config = dict(
    hidden_size=128,
    num_attention_heads=2,
    hidden_act='swiglu',
    rope_theta=10000.0,
    tie_word_embeddings=False,
    init='normal',
    init_std_o=0.0,
    schedule='wsd',
)
Each number is 128 + 24 x the weight over its row's rms, rounded and kept within 0 to 255. Layers, rows and columns count from 0. Numbers have three digits each. The size before them is the row's rms in percent of the matrix's.

# gate: layer 9 MLP gate, 320x128, rms 0.229, rows 310-316, columns 0-127
# up: layer 9 MLP up, 320x128, rms 0.229, rows 310-316, columns 0-127
# down: layer 9 MLP down (transposed), 320x128, rms 0.272, rows 310-316, columns 0-127
gate310 102:139085131134126133091102125080131121101153125113114158138128107106109106085125103105060170107142143074075116106144125157147142110197140122134127169128116122105115090139115127145135139111125115087114155118099160112174190089147123136096151129110129102106142135138140184129114130135165173123135122142126122091125127115130093158126132099104113153131144101120166126121147125096135135149119
up310 100:078104128146149142115160140142159108085137116117190092122131094163096099119155184115127106152132108132134118134147140140113129138094180167150144112130139114127122120128142115148140167150087082095164140102122138088173118090092144093166115118132138151109102128111118108140158092143140170152111129129099135103082127120092110144105155155142114142117137151090149114095126134144121118102157
down310 104:126166117109107163109151159093127112129155150137132126146113081162137106113148098136169103154112107136171104115178146139099106115147077164118108127121139163125119137144138095119151154084153116133132106100108139147105112115105109107138117112094145162096143136138160126126145137140126131130105079160121114101113096115115125160163117092084146111126063131117120106126099046109139118122148
gate311 101:147134150091157151120086126139100156082167154129150157100126119092129136109194108165080116118106083082106103169139115088139108154105113146130140123107117102135120178126118144110116135109163131107130143113156145098139104125129107136111128151154117124140154166105094150158139110101119108141143091132100141145144169131137120116122085119086133148097143139106145124174119150091161119176127
up311 108:144141155099121136144122137186166137120120139160137128159147133105136078145114132145134094170129098135125128121150114136157156114132103118169076148138147097135133172098114111121114101096087153133144142156142144136149104109110111094155140107109101124051112137117121093162133120146124115131145177111130101131120090198123162157168151105116109151145100103100148112145159142143103139116112
down311 111:098151087130133103144096105111127108169170143123139112091106143094115105171129141134072098105144122085110130154128127097106130099113153146124133151145113138131136107098080161083139135106117118095129116106119143138111114147136099171168136139109131102136124148131158100117129096136118120161123084101138131109137107079132086125126130105189146101077137150195138141150115112113128158111153
gate312 105:113119120132126164153119102115099155116127147121109110050127126132118143163083122111140137106091153133090117110099120093146135142158151149188132160110151122118115105144136118134160142126150113116112072161093161142094173119148120129127156168123106187110142095157154138124149123096152110152154106137167126162157130108150111122140136117105102136091114117124147097150084124085143106145118
up312 098:123111147136143094158128138082135111160123153154102117142169157165120126162117125097123113120167100130108091186116100143139159126148161100131158152155128139143121119123136089144115120129166143112127093158082132105130149135113111119125145106116158138139160127109119179172129156131171095157175159141145121154125162107146113143158134096100165114121131107137146118134125132125135055186146
down312 104:114127123089134156109111130152098158149133137124126153139139132116121114119079124167139117128131110118149134152105122148179110190084155143159127144135130143135097123102146133119098109109127111094142125113177138099129187115134137150106119161133154103125110107093145095163182137091175120124170134137130179125159124138164112088111099141153127161105115113085156136113157149161113166128167
gate313 091:163121099132146116134179124115089140124101103114074127129130145156141128175111120142113122129133134083160127103123199161144155163132191123177110147142105122135143124084118123125112110096119142126156100110096119119114063153172143129118112126178105126131147096152159169142091125137142162128114126098133197154124124130144136139135139146135109127113152103097140127122091111130119142133130
up313 099:089134135137127141124103099128151116120150110097145138111132146102128123109112119142116165119109154138105075124156092147112101127124118108087115179129138127150115158144112153123131159106125111136141166127186152164117152155103131100163140097179101106111108102104141118155090164125103113080153120110139102126139118098158118112102110116172096097134092171179136085140105181123137128107151
down313 103:102097177101114114084110121159112113084158125109101099170151148106109174148159132119098128102124142122122092150180173117099154111102116106121137170126144165135103102134132106135095147147180120141112144121115092116149142129096107156150109156145149109103141107139136138119132125114126099066142128108143159133136111131166136094130119141153107123126178098154114098163096137154165158129129
gate314 097:152103195130146117142098083110124158129138122147125135115100127105116106122136164132165120165097111110126168131148122130125161168145135135097159121131137029141130136124099144135136132139131165110119110167093166134141174126158133119151128159105122153154094132117136147136145166132128091103113137133164125112108128108108143146118124123161149115126095168115135127064113139115078103143164
up314 098:126142088062165113139114103161121200109116109093154162158138107135138157126150109114145130124116132124094133134140108130130121130141174095154094158146145162157111116124098184150128104151156126119106121138139162129129090147110151159129135111119153100107126101085170112148120118129146143098126125169108118125079117163116081143146130141161135100101114089178125154124126091123124112147112
down314 089:133158184131141167158117121108130131130135148127107150110163125146125094129108117133194125128119137177114124089147175097123121115133103131128144098114117124094117119170149145118118133201131147126143156140105095128139133140111140144104120113161140139118138092174121135088109158129156124138115143163112163111158122146075120128142134129095099161111131134108089113138131173129179115199113
gate315 103:129112120160101105108120127106151150129177122141135111125143120112131101109124151071085109104115090145132118110119138134113133109125122093158125092144130096124115123153120132121147114165134062142126073114148134092162099104112144107133128124141142141074175154092127130119110162100118108125173117147160143080085109129136133120117069146154143110137111169138102159074080110124128133101131
up315 098:174108136123153131095102133114138155133118164173141143107102115156115143168160126098166110123158123098119128090139138175119149114123156131110096112120159152098174142151182126168089098108099145112118151128097110116184161144151143147147118161118119117118124088162126154131178116118133154133121114163092135160098094152146111152167140087131152128137094133124127130119114124105165163112133
down315 107:128157108151121081115149133113159141123094116143113096158130126138143131201091112147162142155156166135086119169158109176121128126132129122152123152111140139089075128094114110105143131114131181115108176095124139118113124106123093149091147164145126116132093126097153070145107124147168110058145116138138132144112145112120116118128136163159134156115159119134136149148130140141119114106155
gate316 100:138096106146097153128139129133128117126126126131126096152121134117168112126103119092136078072150096115138105132153119141129114130140107104177138145137098132089128109152160103111156087119171106123122145122100117133146151137157167110137119128121060112125127181141085161110150108109089145119154115081096107142147149087081129148097131102179138158105133142139133120137177140094147135161108
up316 111:138127159138139111093135118121135140093138110129134174174108116136095145167112149151148107165105153169100144104124130089154112116121137104121147151112132133116142100105116134112138124111128123128101145140156134097119145127117184101143130154134153103142120163171145146095136145125120150118117123113152075173096147160124163097132099129092136096086106180097150114173123128155104155050145
down316 107:116127150140143116120153124134159163149095141137138149134105124125133114149181142153100099106135097121112202140107130119119141156151159183106076079175139106123127140175116114173129099097156129161116097147161131141146104138125116093117135105088143149102101120116121141102136141119106128129076133132154132122118137173123138111154120170100108160081114154111115114095161114118162151140110